From a checkpoint of a small transformer trained on Wikipedia: width 128, attention and MLP in parallel.
Each number is 128 + 24 x the weight over its row's rms, rounded and kept within 0 to 255. Layers, rows and columns count from 0. Numbers have three digits each. The size before them is the row's rms in percent of the matrix's.

# up: layer 3 MLP up, 512x128, rms 0.128, rows 282-334, columns 0-127
# down: layer 3 MLP down (transposed), 512x128, rms 0.0333, rows 282-333, columns 0-127
up282 104:111114096129138134129207187151122134110122093129098096158119122129164141109126104126155134105081157118132163155127107134146149130117120109146150113140129109156170151177131096131133124115145128144140108103111150107139135087172136161182083163118157116099116113094119092128126138097110124176136137170155125130121159133090096163107114127126159129135138156083124121109109150166117134123100
down282 098:159111084165178115129137105145125146113082125115143120144102131122147095123162150082128120107178096114118113120084137141092160123158138066145138129122127129114108124138135106107110155151151131144116127119128164134151146133182144130138087103174167141103136124117156155130145184127139162131121130123065127158132125153114135117109144150137159120131107097084070094096112116121138162116125
up283 098:151113125112144083146107117125181111126147105151163124150128113148131144133102142112173158098121113137117112130158080128160112116108112125145130113129122143131147099106141153131119082132178090087118123106101132121092137122158149105105129075108155091130152142157131146157048169116147135132119120103152126107151087112150118108116146151151154190119107107154130124159169135117145129111173
down283 107:096132121103099101113129099122141127123087125100154106175128162122144134171092129131135114160128116139162090117155094162123119130145150130133150136152141151117126115145124120140114168098144151156086118131158127139112116071133107179160104171099117159129158127092181150129178143172160130115137127123111139131128175131092108127126114115093079143122141119111114127077123128116101067108148
up284 098:134142141110115156104113106099195123100141145100105088150143147126128145097131115128142125134120135133142130103155096159122155139117105120148140089136149140101155143119082146144110161137135145122117121120112141113102151108130163128127095147137125120152096087149089140119094160124134109069110177093114105109113120127127169118146149139122168107091171194107157194114120088107134145135165
down284 094:094126122135097156140135108092111086105115149135126148155113074136100105141152138143110128122134112137096149141120145098142122112145098144138099084122136140139129143114132155099115126118153149113076171150109149160163132121168066095190157184130156097110133110158139130147148089145129091128150128128128155184154093142108098134121135141134132154079148129110100139099163156117145125106130
up285 096:125153090096145126131143104110122142112156102144128110148096079100117162139122131141092178113106117136142141116139109127137147159127124114140135120105108116108178193103096107125094127128156103166115106159125119172124118127064132085129099133144139114125138181149121185085110141167147153132090115134148092145111110136131119163110140148107147151125161123114133129111152164152076091133128
down285 095:135102142150141147068152140094116116131123114138137124087135115145131100091127153086170111118166159121138120116126155131164134170142131153142119138153159114122084085144174148103163137124104110108117148104134115091112124101188112126115171110106167118124153117142116098155144116120130083133141118081180129122172131147110156129094109121158121129145112097132142094147108114137169169092117
up286 101:156117116156133144085092093102133123112158161153111106158104123122165149159164093119145134131115129105157124140122147116128111162156123156086126143139164151116111100148158136137182159104087092112153098124115115107175104204123153102071126084107133134146169075134135155120116105127110124144126153164146154127126169129140111148148114087097132139126106124128143128103126137129110138140111
down286 093:084163110147095121081135149144099134120110119083112144133147192124124135143134146135096119109160123079131157112104094106090149128165104125120145146139118148124133131089121137179145091136133125111101101128150128124123139078164116153169132154160164135125101205093104113155129123158139137098154117111093116102147133132114137133138117132147149127152136171100129085124137159161148095117105
up287 096:094117133154134131131120070161123164133149112119152142152128140113142111096180134162137106138135130140126091100125122126131110144127165118138075139150129112132132163096135148171179156109133112106105126118146149135114160096108126122145103113100137165152118179085093133098129133115171160169101129094100107094156154107163132159156113128148112135102156100144097118116099068116149150144098
down287 100:151106122108125131137077159151074132089110093110106084150155134149119124126173168149128158130100142139132095118186133167151125114123050144128164105087122121154098116126153150126092105127152105128155077143132140102122111137110163161110117126122122107136165102142129147167159123144158160137146145114142136111137070132111161107121158109108129124152128125152107112135137164101129102135127
up288 100:096139126141140128114118085152134070122138065155123167142145147162150158098157142113104111129167089108130145135139110116124133140143102158095126090166118106153116140150132123144096166135093148163140103163090120086124153138134118137158111147170119106085092114107097117142138114123132107169103138148133123073126114102108135157107177153109147151148092144131154114144146114114151115159161
down288 101:138113157130119133095113141064145132111170084170139135119127126116142108117156150132126107092138149111117188137138134116113141086173098124129076122160115135130138107143133077131078124131117127135165139148116110138143133089142148104110141130052158125146159113119136152122135162162107160163143119135120115147122099111103107099122177130083187110126115114135159112124127144142167152110120
up289 102:111118110119128102153143094121133139112106160122147117138102145103144127100086088090141162135118121099182132116148110132141138090130091123127141141128164106091116130107106102100165112112131129091121098128119129071101172134152109099175136125139103144145123143193120140154124165165088108130179144118126167138102121090116133128133125084106175128102188111108095142129134118154127141127110
down289 096:119125128139138165084115123106153120151134125124106174118115100134101107116145150161119088138118078165103125101124157117114131193128155117141120103128158108154151131136141114117122170099099136158092154131157082132169125108115110171121120116119147100107149138135134151116153133124148170100093151129142111084138109157119113149158116106122106127122062138180195113091113153146135139105132
up290 100:144124112119090089141139093134157104154177072084122106168156155155132145095161140153147089074135149148135143130168124133083101129132126136158102093137130107136136120160139127085115130109127119129137160105166114142187144155147148118154151168096172119153109133162133077113126131158137102094150153112139128112142148137122120175115142127124117122150121116148134089142089123098126103129114
down290 105:119090131132136083152089144105144150162136148120150116133134140157135167164139166134133139143105112165073108142156138103141101130116116189130123153137103110134092117106127139142140146100131134140099120150155129107103092152126141100137098102147154144125144150095109117154112120138127163109108104142143170086138164125101138131170131165123117094144109100073159139102133078079097155158093
up291 111:124169148118097109153138174099113078089122128109143150169122094115105167145108147111158143060162124141133117151081115132155138095151077144142091116078137085125137088124158090171114163099149140121134117131131165142133147154144143101137167124117118129125153111137152121106140107136134132116104133121134133131128090137152099140103150129173126113119161102113138180103153144157158129114129
down291 106:143115119123142121137123112114141142098110131161126128148146134095120134141106144108147049167162147126120129147117109119100118097153122115103111140137133105128157186119094111117135122138107159089144133111164115128131147123094122112136145158114106139101117079120153151104144170140073148131143120167125136172105149140107117148141090143110125107117154165131110144072153100123226141136116
up292 098:112110111154155152116117128137091122157116088134092108177103111128136129145162077127084131089091140107148115153152098148065119096146107122142151148098153109135110149132120148134116114132122135113153131138117186103099136186092154139102135119111156098162123132126173138131129116157176133106099111149145128137099158159133117143136161143159100117114089138129165169122133113144154078123138
down292 101:170136150107141115123117102140099105136059162139118141107180136079126152115115136164144143134133083127123083147130132119138098151134137121110110130143124119134070080097135132162173117100112104110109110105124131136133062120159120158111082152109134153160172159106140148149120129134156142090155154143146122159151120170107136127139179134111099142101148096121120139103129106138133132161146
up293 104:165128170089182149138167137144125115168130136188116139127145097119131154128115138132143118139136105116162159134116141094141141081121130136129122157140145106072133176123186109155157130113111109104126102150139111133126089101126120127122143121097117120128084099120088103142139108123108103107112106085172130092109138116139088131141082134117091135133116127173135145141169181134145104120171
down293 102:144116093114103147098139151128137135137125134095122169180113108104096145144108150097102137116120135198169162132103122151136124152127088137152130109139143137155113129085088138127181097171131080092126148131082134119146109142161122090131118156136146115183137117102105137123132111131136124156113153119148107108135166145140133114135139148092118081163131131098092175099134149094093149127124
up294 106:131132139080165096137118162170123165113103149122148155084134112148124083109185160108110171154133116127126128125162127118100118190146157086123109171115170143145152149088127114123112066125149130134150101126115154136150093173148159154122088138112175079117114152081128108115156136161107120104130138117108118121139120139119148130117128118132144114169143125125108098119131113145115142145150
down294 102:149096119118123135158168101089137132152139123145153150176152162088107088108114106095154145114114157128127121157166132171115181100117157119136132129133138134132119149152085151119147152135120066122142117123108102124138182123123129116130130118119139100097147145114147124126070150102126142148124113091074107164077168110119115110173116150127132111152123110123121131143137134130182070106116
up295 106:085097110162116152110159107126161123102135163106151114184067137122127134133149149103117106140163110113112137142092142145135137121143135136140123107140161110099098176085120178138172127125136136176164106115173151146114111122131112164128146171102130142126131125129162098160142109139098101101137095145114132125114141071116119108081131106099093136117149123125125158170143137157092145098119
down295 102:119108092157097126096059123147118123113074092154118140098147152126130144123132070146110133150166140158129132143133123092157123159167140113075163131115137157116098143141107113140133142154145158138122122100132121104134164071130082126097114136146137096116159152140112157152121150148099139152115136176112126085153150137137122136147181141092110140114125091126151120145097173127127123097144
up296 101:132175112152114160096130175113141137164117120099127138143165134113081093091164123109121117132117136134120085122144144103109116156086116121156116126156138117146146129108128139144089146087093152075139106120122129108071130135178167102081109129137145159122153103134161127132118141114135120154133095131130128163096120118153086154152131096076115141175162150134163107134167156101123124135134
down296 098:109082156137138126155142127142107113137164169138154138100105105152147117127096151181118159140148110116186169123076121103154097165149136135109059102118144098116094136173127101125106113146103079143136103084127123117122129123130141160129119164145105108135115111141111136157132078134120161149104115130103118120149095144125100154120136159166121132146124116109167139125089171143154129096126
up297 102:129115132144124127117169105118170175163138146114110141122109101167131161167099148070120132120145114135125129126100133134172147158152132131162117092117094107142137089148174136128131125132105119161121125128104119129179131133137109120160127138088142183099121125122078146176154073121105148124107105139137125106093115118166135162089171118151162120115126115117167135094114133096108085106145
down297 104:124142122199095164137140148140105092112171150078114140091130135165117089128147142123159101114127134109133140153111119159134111139145126124125129137131158169132142108129086105123113088135142129114101107082105126102184142140180093161152069118105138054111118171112113141126153122143137122100140106136154140135143082130131124138139141127132107148125118150147111135122162153117076149134138
up298 105:106138109145118144108115115159164098122145138185152107128115168109126089141176113158122107129095138115117176107079140115164125125134076152144168114140142153169096149112122116152126124096104131131107124139118111119126107120126167070168161170136177175089108135098126153112076116157125134135145111119101100123148140121146114113106139124099144087118128098105146127119136145145143159122088
down298 100:156119132140104126116137173135148153122148161163136108146124158139183113124135138121117142129138103164132149113136071130146134109087113158148131161104113148083139143107134155138124106090126117137121103155106128130169115098156128171140146142066151096085129099166157136130149072125083123148133142142131112134146150090141124103163086094146110084138107098108126070129115150129110116151153
up299 096:130125118134154147120126107125153115138079125124112126127130162171153139131084134098145123157172095138158073174133128129120098088153161131154192131177158092163090129140112145114164131135114128174140107142119168105118120111130120087133094121075104145101106125116125103121127108098175118186094144173108122154125132150156128147135120117109119135118141123097124128161119111115142098108133
down299 102:124132106159098155127145133145126091167183157128113154141093097091091127117133111160127130107143155127094152094111133144154095145131129117156107142142132117110144122148115099102157130114127120094121137159137151126159069139095136104144128150116102122146120150121157075094132096132146121130148107112166100113108129138171101122125109143180143129123087113139156125115165117203071161150128
up300 100:137142088127138117127115142137081152126157143136145087155120147167172109147170093124098149074114097144123134101135156107092086098157141143121116163160140104124134148133100117121121129096106118130119156109116167096105113126144136118138156141155127152109098139118136147092149124126121077161108151120127170110093107147112129121163057119187081146125132101131124135130108114105136132125182
down300 112:130136174147144108124134109157169070136091124129136173133152145189082120128124158135144087182142095098142139125082104146159105139144132102170118115115123141126118147112119113122120125099125151123136120112156140127141118116124144112191156133096118128103086135111150112071145160087120105126101153113120138131148094093151141138125156133143078137110177120114130098126161158096148120116134
up301 104:131102168120119160125117144153113114153145114138152132127101129136105123131123145125159109151158136141094151135084128116108062149147117110090081171101112110113133134106126143125148175141081138122112124187095165145167116121111122158145085090152132145145112150108127138149112170153117096144145104120208114143135161134100159146158128120145145096122097125148113145113119077142101123139120
down301 100:119094120096119135140128120149146113151086113134129172119102126147108153092158080147119147115142116147134119111142140109137153106126123138117152164140125160106099146141128126147134143151114119111090140118149131151136100130146129131098140151133128206145147094121116091084118092128134128144079131107078082114125111145143043159112104123139167153180127135140182168154101133130140130112155
up302 100:097122132104107167134111087107139166115120131129146140136121140138137117145104149151112149103113127136136132120144123124145112105095155074136101119102125136164148160140087140098108105119149152145121109178081157161095121103115106068156103137157139116105168106158095128076148102137085156144132124102201112128131142137105097173114127101150124167116144170127136151132136145122133141105086
down302 092:155123104133146132138086132120159103134120099158132095097110176136130158122126133120151142183131116129150115146161177130174140137165138137133160108125128104100120125096141157140166116115077080095109130103124135139137110137132135157148181105088123097120115136125142121177149136116155114124120101154161100081119108129101119133105110161068135150161160096078149154123124137108124090105128
up303 103:081114074133146141139116080130135122151138136120120138122157112147168157198114148108114127144112077106143099141111160080130100111131148118096112109096139140161163106149102140102126110134123120105152164151097130155173160144104076115139121131102122122125110123112150125109119147111145158117117144121134115095169166149148140153105147138161139123105134108105149072102133117148068114111160
down303 101:119151124150099146107074107124144087153111122164129189136156105144154092116152121129116093118139136115126153091132091130136168123127070151167122114121081111162159110146142136138141147161155099101122125135128155129151097158131129172074126124070131115124123102108117131186145102140120179118127172153127082120112131115120133121151128134148099138072165125129119128133127124158118111131122
up304 095:163111087076154092148145091111124149131130130120154121066146176116133122142165164141106083135141144122125137136171107108121092162165106105145114120114118111120129105095092136154136135115196104108121078143141099127123139093110128117133131106126100177155132129105083132157103137128121142120156111141140127178113124106169153173130107148096132115123124123121123142082138180116140138130114
down304 093:120126169158107123108093167098154104132061102144138122143146145142126092106116120127101188080136124124173132120126147123114136152096170138061148129149165134119129116160131114125156118125144118184118149104089117128110124135111115145139136114119102087153141155137138126129158083082161106141096124161146105146157107150125096141123167124122135093139122123153127117146148109130088164097160
up305 098:141107160127155076136097145108094116140167112120125129169112118137142115148107143124099149130132129121107117115104091096142132106148094121132135135109113111145091128127175162073108123151120104113134141164123119132155140111164164158161157103117182153085131106151144157108133158108133169113111134154163102094154158173105101143117078119121119117177135157101112141159135082100130126107150
down305 098:149131116145130129049128134148123134163084116135133083145081161126106097154133109102128146166177126137149180107169108146094126145152158129124140122096107121130099123132114132105143126122158140144139128135136107099138146151129112123114177130121127119081104112150162113120124137138171148129141101159125083145147123150146120070130099090111150097100132151187101101122152137144112141153082
up306 098:136094107168145132084139163164123134101114151136114147115097184135121135095140111129147150085083145155102165144128140110124124117142144135086060132126145141122127102159122118141072158146074154150102138137135127116146098109149127155168121117155163172135148129119104148128102092099096132096115139162141134125087075112147142154166126107126116147114152140139142119151123111119101158102154
down306 096:134129152060147113114127065138134094093122137111101159148164106129098110180122166126108159148122125112135085122122160107130133134089114143160165143170090136175153143138135119148145093098134071121170150127114106117136128131134116151081090118117125105118131109137170113116146134163133126105162145138164165156099149150057125124136105137153133143151128137138131141119112129106114119134118
up307 097:106099126090120164143138149140112130140141127176161205151140137140136122111156125165127128113090125134136118129125150117166149120135089112146108159104109154144100097129158143118152165161134123127140140132149154100081175140079138135105133123124087138134097153130066132150114170091117107086115147120164102153130133101143128089125171112112151127130089134106134171086124122138115101148105
down307 090:119118115137149088126117120156126146159141106108145093135119148102098136127131140144083136137138137163139124125146123135119144129104159139141155134172158137112158135129082115115125124094084136084168116130086182114123162073172129100115137104182150104157130144128092079118175130124142111125137133121120134118136127163133090120113088174124106142166102189132134100138159128101096103143097
up308 101:114128164132132176106192142125140113142111144105116164128098106154141158112123133160164131123159099151127107173126083120165129165154137131155092106105138126159107169087152118099129122165104104113128092142179154119153148102128095094143173123137111123154104144143104151098086137099106140115077093141085169141108147126128132161109141147095133149157106125111140110119145139141140132123112
down308 107:142105129127141125153128152108156175144126134123163139135155138160071118155156108129147134154144110096097104134163112148108101163103111106152149124160120131124100096098085137151109144100120134121135174144126139159141106117118093092109085134124126129146170159109161124115135124163163110108118150134095120142123157152137071099117181120101169122080124113135098136085132129162120131070144
up309 102:138148148136146104122111115131174113103166139101129128121111165121136097153156150099133193082093082126118129118150118155132150140138131096131126111119121112128094085086121136120130164115107122143148139092100106136105143120144137132119156159114132189085157115136101147141083106103123123157078142131095110129113160075135170168155134127152112125110150150130182128124131122096170109141155
down309 104:084146151121154102151125160115130125127120122100138127122129129153122154090097104104115135142119155163145138136113131108131107106080135130130144157098167144143142173161077148170121118110166141105125120132081194103149131166145085138149115122129100088165149105172161127112156132121134102092102126103118130137112142114114115137112136097104114129117179135151172097166150135115110143080086
up310 091:123148135119143125150126133131117153163139136107111125157090103118150075139123109135093138152104109128133135144140141141151138083143143159186140113137119145173103147117136075125153120126168131136130136138131141129149150098195152164126145116142142135140132147043126107119119100092137133110183130149142127145160083131144087136130096088085138132107068143131107145110124146117087112143102
down310 090:143115086139157102114126132157171128101119142160115176116111162140102191114088139128144138100143138106090182114115143147128141094140091122139065120085123083104142110146104150166123111176112094140078138152167119130121157137106175131150093135103100108128149145131107135132142155133127102129108134103133156116131139124115156120112141175121121113127151128106126106112124178164146099134113
up311 097:126122136127157131140100144137106106110161129121082110140164123116132114136114125171106102120095114138180104145107154102087158120148138110136142109144150102140176139151131171113138087142094108159155132126102128110172132123100110130120097126139116178159121121134142126137100147122126122097159110152099101151113123158140145113175175158147186060130084152106103116112098153129105109118168
down311 098:128113124147186182150144089124104133155093131104149114106102128162080133141134174119087100157140135181160123150142171114139081171148150135129126111121132170090153152090099106110162102122134137105157123099111113141133113114135138127130181135125114131106137137105155087133114103089113152145143158132113140147125122170131151120157119112109074131126121112143090112109114132113144114143076
up312 095:131127081134165160126163129102104133137091168102125146144139124115101107106172110133171153154122139120087130149164154164115146145120130100180140113132141090147138092098113076140091130101135136133152139075131148128095136119131127102082137135132111155119108103139130145082129137106119135157155137166096153158169083122089127119142112145152120153129071138134141102140161147106091115151115
down312 103:152123105131149103119132084175102100108106158141122173167114120142112129140096116125124129138109114140128074104112145088123122126134127151129089137131109156198117141110161152133125118111136117156085088140200139088152139130111152131118130134136081116140095146164125134147117094109119109101144100136117101122139096132119138147103125145151125132150152132158078173129114116135118166163194
up313 102:120129142115117142114167178101137147123098118171161128118105143130102108151146212122138084141147139102121111112094130088131111130130110107147130140140117131139167162155094090144134109095128116113124140089172079150140114139124147105142105096109158155119092125099120160129094134128122106158157134143163147080150114126122149166149139177108131126163115137122128114138181112097099163120104
down313 109:150129133101149135170109109132109158133157134086104127147121092134139144098126127090082167140142097100137105092159144131155120160110131125135133118100124133121141104155120114103108093125158152152116132129071165146115131112116074138131165148167095076139127120141166115136113087116138124130152151143111150171115125110175155125092150120145122181136149138148081111081107135163155101125164
up314 100:156087119114127117170093094122119146122155135121195152146114090163128141139142106132147154122129139139161135122180101144104128116138139159069137093141109147092133115146109108121115107111111127158106128136164132121121111130095130126118174166143119098137086177120128113125053145106126107161108133158106122122155110131137107137151168132142121117101141108149131133161169160103091097118178
down314 112:112100116075177155140186118095111155123126149136073117167131109135148145134112129100118137156139174135158134166156119173103135104142170125096141115111085157145144112140103102099099124112147134175139098129140153150184098120101143125094115127135088141145139150128109144138133141089132132104124100126128153125157118132091131111161085122141126103160117126079143130099105133178116130108113
up315 094:075124092103127171129111164136128107117145143134119163136098144133177127123155141135079117148058118145157114081110131158110135104133116135117104088143144104120152155093130153131141151125144080149152087097119149115153137081144144117086116139140127083107163117090158113090158121120139142136175139134140156154134132151127134118123080126128123159142169146134123145143149175146096129149125
down315 099:122131143139147126124146084151142129151131102137149166138133143126124170119087151127128162125128162105091149146124098110157111093116084155108106169111117114137168126158113090082104127163110161151110115132155138122108111119101141188128119146122145140153159101165075101166115120206118107112100136103124101134125124143131143074126161118116153105124087117108131160154145115118147103138104
up316 104:099150165140143111124131118119116130126164168129118113148145105108136117105169122154140164121143145108122134135133129102127179107130174176092108160078136169127124179130102098133161157136104085139123129121132113118085159092145118109118146124095159114132131117163125160095085142158123169069091125113139147129096108136115180138117139126158083109119128110141118135136140128072126117167110
down316 096:136109105136101163124101119076156100110103123141157110200132148114118150109176104117120118113087134148146146107092120149104123116140117067142109118124146129113144066162124176124126136124139145158131119127135140142161095122146117082122146139136114097091111112143157135162164146123105116158168155131183071147142120133145090151132136115157166124106134128111120112100106158153121149108124
up317 100:126119108097159175107137116144157141109131128138162122162106130137170149138172102124125083129094136132101144113123108147111109132125155152130084108119138106156114075163156147176132129133127155099158108074159155153149140128097114139106079167164129119090161120114127148113133124059154133135082096122163101130129115106111093099123152143102143148133120101117153090113148138118104135114112
down317 099:130097139163098150134153151096123129065115168118118097124177109096117108118118118189101118075146141153112124128159176122143150086123153099143082119123128138142146161098120088127114096093146143155114124103124124126165165138144148102110127110121118149106103115144130149126105134148093161147153152105115148126157121160151139107158146140126098090124181151095146124100160118093118116157125
up318 102:097130103131072122156128171142133142159138131112138090145111132154139124151116078168164104147088151132127134133132141152120119154141101124123135120157139112133154116128184122112176151139150134139097059126119086159132105135119105122122080099163123127123138121142176138157112128104105103098111092118183134129132095086126091148136126145100104141138117137127092134109146155190162104127123
down318 106:102112126142103131053122127155136153152149131121114134133078104126126106180109107146121138102119126148139104128189118126110172105189086128106144142138175089140109128103130155109130125124103127138061134135135131160115137141137124109151116130116124088156161158106139141137157137117111188135147142116176131150111134114173126107132099074095157123129115126167102132128114117151104107138122
up319 104:113089128164130054151127143122117140146104131083096172159138109109165117117146126142129128114156063098129134109120090167102140130151150135137114166151145175120134126120144159147151158133133132139136160109144137161137089170116140148135146153086122137128071133086117154133148083112153129140145136143125130085127117129144131154095139130150113152127123110115083121140142164111097183118094
down319 098:113130116140102144100135105157124126148142109139091142105106177122119144122121120150148127159169144108111183138150110078140127106124140094153115166132128111139158115126184147115136157114177105157112107137097152165116096151109123165109109113143077143146137145115107149084138093124148120162122095153142165072153142112133109054126155152116109098119120142134104162110107113161120114121126
up320 096:166100123151145100092145149155110158123129132103111106145132125146066150084143139122127108096141132146135123120148123138102179130102102192150154089120136168129117098093150113119126144102114151151188137138132109144119160106123149125158080175122124135139129106103141149074094128145104147128117132103133147109144153146110103129144114145120145097180132131164140127142142138116070176157117
down320 105:130110140183134093123129140088134144100126158134163111142112114116118150110119137109112115117152104128112117099113108178149143105162132110140122159114138128135084115131107159153091161153139106091153162131120138147141145113124119118129112142123118057135109122105085137105178114115130183147099141158108133133054129110114157166140096123103126106155113129153088165185165122146118149141151
up321 104:166124088116125159152109204115128106131141130114122145140110088157166126133103124130097183132100075168122187140141119115130126112162148123103124158176093063128129153114136115098083106128068130130129109123105115135110158132099126150116106112114098131113127142100084146151109120114139122119125124135141116121153123132182135162081147106146126129115099135156134111166133151141118137119143
down321 099:111108111155112128177125106118071159122123172125137111141117131098137085146118136130182156132100113130104131100130095117132098102117125142131090151130143095116085138109149157105148109113189163079122216126143151151119126124164110109137145107137129131149115104115111107177133125150130107100147113143110153093125154107119124130151190130141135109167151120100114148130126166120132144119105
up322 098:093119117144107136128098143160091137078091137088142121158159107106158130119118140116119145131112101153138114140145112135154119107139148158128125081159123151109119112104150076129123129101149166150176115097096166126090115150130138114138139051134161140133150107126150125104167132148147141110126140133132142165128068150112119101150118133117153168122102123164105153129176136089119085095148
down322 097:127162122138142170119097121115184142126136123137160139153138107120125136141137164106113116086096112133125128145170113124102133124146152102115118130131173133133144135147125136109169121052112079152116176150124158174110127095124121134113161136141174135114146088124137123134130094091125111095112109144127110065126195188111116121086120101123131145130091116132132125141103097159137106142128
up323 095:126177114114157134160142098144112184106125151151162122115130108144138127156122105162154165125143138115100136087127131197124151163072131100134116128125133156156100104097187129118099102127127154161113147116136136166129116114148129134106089166096139145178098115088111103114120122139142082143108116146118094137105157110130142121133104138099108163108131115144171116111126095094120144085132
down323 093:103116133122103169155108134151098087128163113111100138120112166081113137097137096129121115115132124138113114126152133086084155157122075104135163123092112111104139155163133123155145118132114140092145152172102163113120130135131088127145135147168129108118134171194124163148132184102135141119155122076092130137136115124085108153146138122137155119100117147099137133133118118168136110182120
up324 094:123122139150156131176122125112151064085101147096123161129103174176120148158116149121180101132137147100120146107110121154087125110137076118140136164142127099151080113131093126107141100110152129134157104138150151115131126162102111085142117139146135153150126109168124132139091134144132118140121133107135147084163146130087153180131131100154118124125170099119133097125129127115190118112107
down324 098:126126173136151096178144134141117098073112140100147117090143090124157111162140133082163075116098136134176144119149103123096156102128142145107139128127155149138109110131106138128092120142140128092111109175123138145166120147173106098107133115153124141117081150077135100094135130110169111153091128100136125142150146141158153153146136140139167131142170089126124153136122121117079107111134
up325 088:084149120110161098101076173142151154141159089130154100152134084132126149130125088084149116136104129133126158077174128127154119138133147101107104132121116168163148158102130158175113112159105132172145128139111059131097109117148123126145159114174129110124123125119143127106128158121131145092118166137150119135135085117168157147100136116155104102124113141135123116112112140131186141141137
down325 091:144129132153124116171131099114108126119121152126133083116117127164156117168165124148101136107154146111109135170085122134104150107090093112151151164099145127147108126105151148114160150107090141083144126126150180142105139087150140111137113119115137124126090125126149108142177068177119134124122126114162105127122148144076131099157118131096146191098106119091111113127170112159121154130118
up326 089:102145128096134125117114152133158116103146102119064113142132145095095122099123171123100157137170172146111140085138141137151151140123114118150138133152177141126131141114109109094127157133112170105156138139128105162089138092152136147130130122147161152144107100087134135120166143107151130168163145131107170149102128077145152148119111106123142113148130105094078079114141144106093086156151
down326 091:114116099128134136138155135115145131140111121174157141124137110208159159143119084143119090123125119134146132112103132131094109098147149132094110127092123093142139116120121165146165131134147094123124142113120163112130136177098099099096119146120121080171133163103135089136084106165115121074110141142156130117116116146146114099136132157164087095154118137190119143183122125138151121138105
up327 108:133160116114141157101116133160123129167159159161126102148102133124092148149133151129156111147122130138125116073107137096117159145133120114123103127084113170131159093086133134149146124103132167158124166128146122185129141161091152122074144162117156122121108107096147129138112169148117133101096123137146117139158121119113141060090133081132119110140107121166094103107174159127109134162114
down327 105:136124147129148070200134101114109138131137130123129129139112135149140109085113128113096120167106161148141125165133095157144166126170115145138144161124126111129110127147100104084151138148113114085139139100122105077127164123122116125132129127120124149142095117139138152102147113152120102120152147159102111091081119119117143144158139190130072109083132151127184125139119118097103160118182
up328 098:131140110166119186095129110107137160097156121139111120153133129126136099128105121160169111128108138115129157118101138134127116109115113098103098135151148138122106127151125113081166129156115140105136135131132146142126113147139170133128163138157166131161151155140110161134107117115111076135132047092092122123123175090125125141123171075128127108095157080182138145093153134103126144168142
down328 099:176116109117164133120100160164137093107136115090146111178116156151158120134080166112105145131139140126095128174119159120115134126121143138133149142123133088135164168144134148205119120094148140125147139122163112114116116088070122128137136137091159124129104152095118132130147120116128171088114148104084097150110142125140118136149140084153119135130137166126110080118094121154096100105124
up329 098:112161113105089164094076130089113096142135129155088130106131131142157105137148144063156103164129101099124134143117162098095115129146126139165121161134157110155112153129126124166110163142119095188116120162140140096117143108133143099134149124078130165118101108128137172092147125095131129097111102080100155126106126130114163173137154138118128120137127154123105127096118164147143146119151
down329 101:107148108133126139118166144134121180116096138110135119107140119072095134124112035121111157113122134112142095100124114155144155155112171132138182125112116118095165115149123134108123126118145128092139128105113091124140112165108122137154118153142111082174135111135118101103146126126161154175166118185179128127173096131085146100144122121141123155138153113112156118122139112135134132106114
up330 101:119160082113126129117123109168156134089125104142120146153145160125122105121126131091144082098143129120134133095165130186138135148143159083152153145123156120094163123117144116174118120129158109106142128134113166128143147175139128132137098124100142153158177097139095109106131098113129186142166144126157132118115137170100113106133116080147124089110141126120138126096130161116071089135163
down330 101:134081158090122138155154172114100132182124141086116122126102069151127137135100115155129151132104134186116127097097131104139098091088109115123127120127136085151102147120158113116132118133101155154137158143159107114124088097141138122156145116137109110107130164076163144140086124147165079098173143154135134100099134109134118169133127141135145128121138123161142177139127148138159148112116
up331 092:107134127188124118115135118130164137127112149130118121163117173147156145129175097123141126166167099108147153123155123103143147130138115098123153121104145106133112092101138131111116145135130158146104089152142148196076130150084132125074126145096112151137108138078081116144147099119126132077126124120115115146111125099157115161133120137118187101121146105143157103106166155143106127173119
down331 094:098134155148147154132150133115099105148110089147141127107101124123099103123135127167138135144100151132050137140164097116138132171100145111112146156152142145114120153133152121117110094139137120096105151179103130162131104117178129137118121080099141102145127123164145139103078100154123159117154133116150140106163132154091087082120173156098122173120149111135100163114105100149143137133109
up332 101:115100142167127179123094116127112144122110131102097118151111096154109123113158133137121132148144126124139074112109106072127154106117106193132134108105115125159125134141128173178145115096087092128115101105123171121116093161092171119136070123093106165134135136170144146124121160120121149104121121138119099115145101142138141116166150140161122125123163101123167139120154157096170136138112
down332 105:128143099088121124124110128123110133125093149074141123081134156166116092157109103156093177116090141116150122137149118137142126143122114110114119106127131128083093162100134085142131142134139113108102124123088125112128130083177137133161089151171186078175124132124136098198142136109107143138155168109138124140133127134149133145136147135150138096122113124167110157158150149096147146121106
up333 096:139108119136104168145129110096144150151166140133104123150118094112091137078103107123154118144098158117128121112093089145122090145139131127139141151104125102112147163153155098123085106106099145109089130195114148115150168134133159126162135104120153132137162145118126152108118120152115137145183134139132113117169127104120136174145098100119128084160106063109136177132104144098103151130144
down333 107:140092118089137143141157140144135105093125110128136171139106154179154143134123104102109168149109173103181127144123134170103145090079105118173092107110182124141084149078107163131125155142130127148183117128138097153084101154124162130114169125133143134138098104115126112124126131143124153158146087118104106132128122131132155122141114129111172131136145109119103108139105116126083089132119
up334 112:122117110138118135104066129135066106111172091144136134111151131151141135112135154092128131092127124141126149131126134128125138142141127150152127124111152127132172123184097096127156115138154136119142172140137104182163145139123098121098147129121102155060111128099148118119101177113083143106150195128097125150138171137116122120114163153102147136117141158128142106100122111170079124139115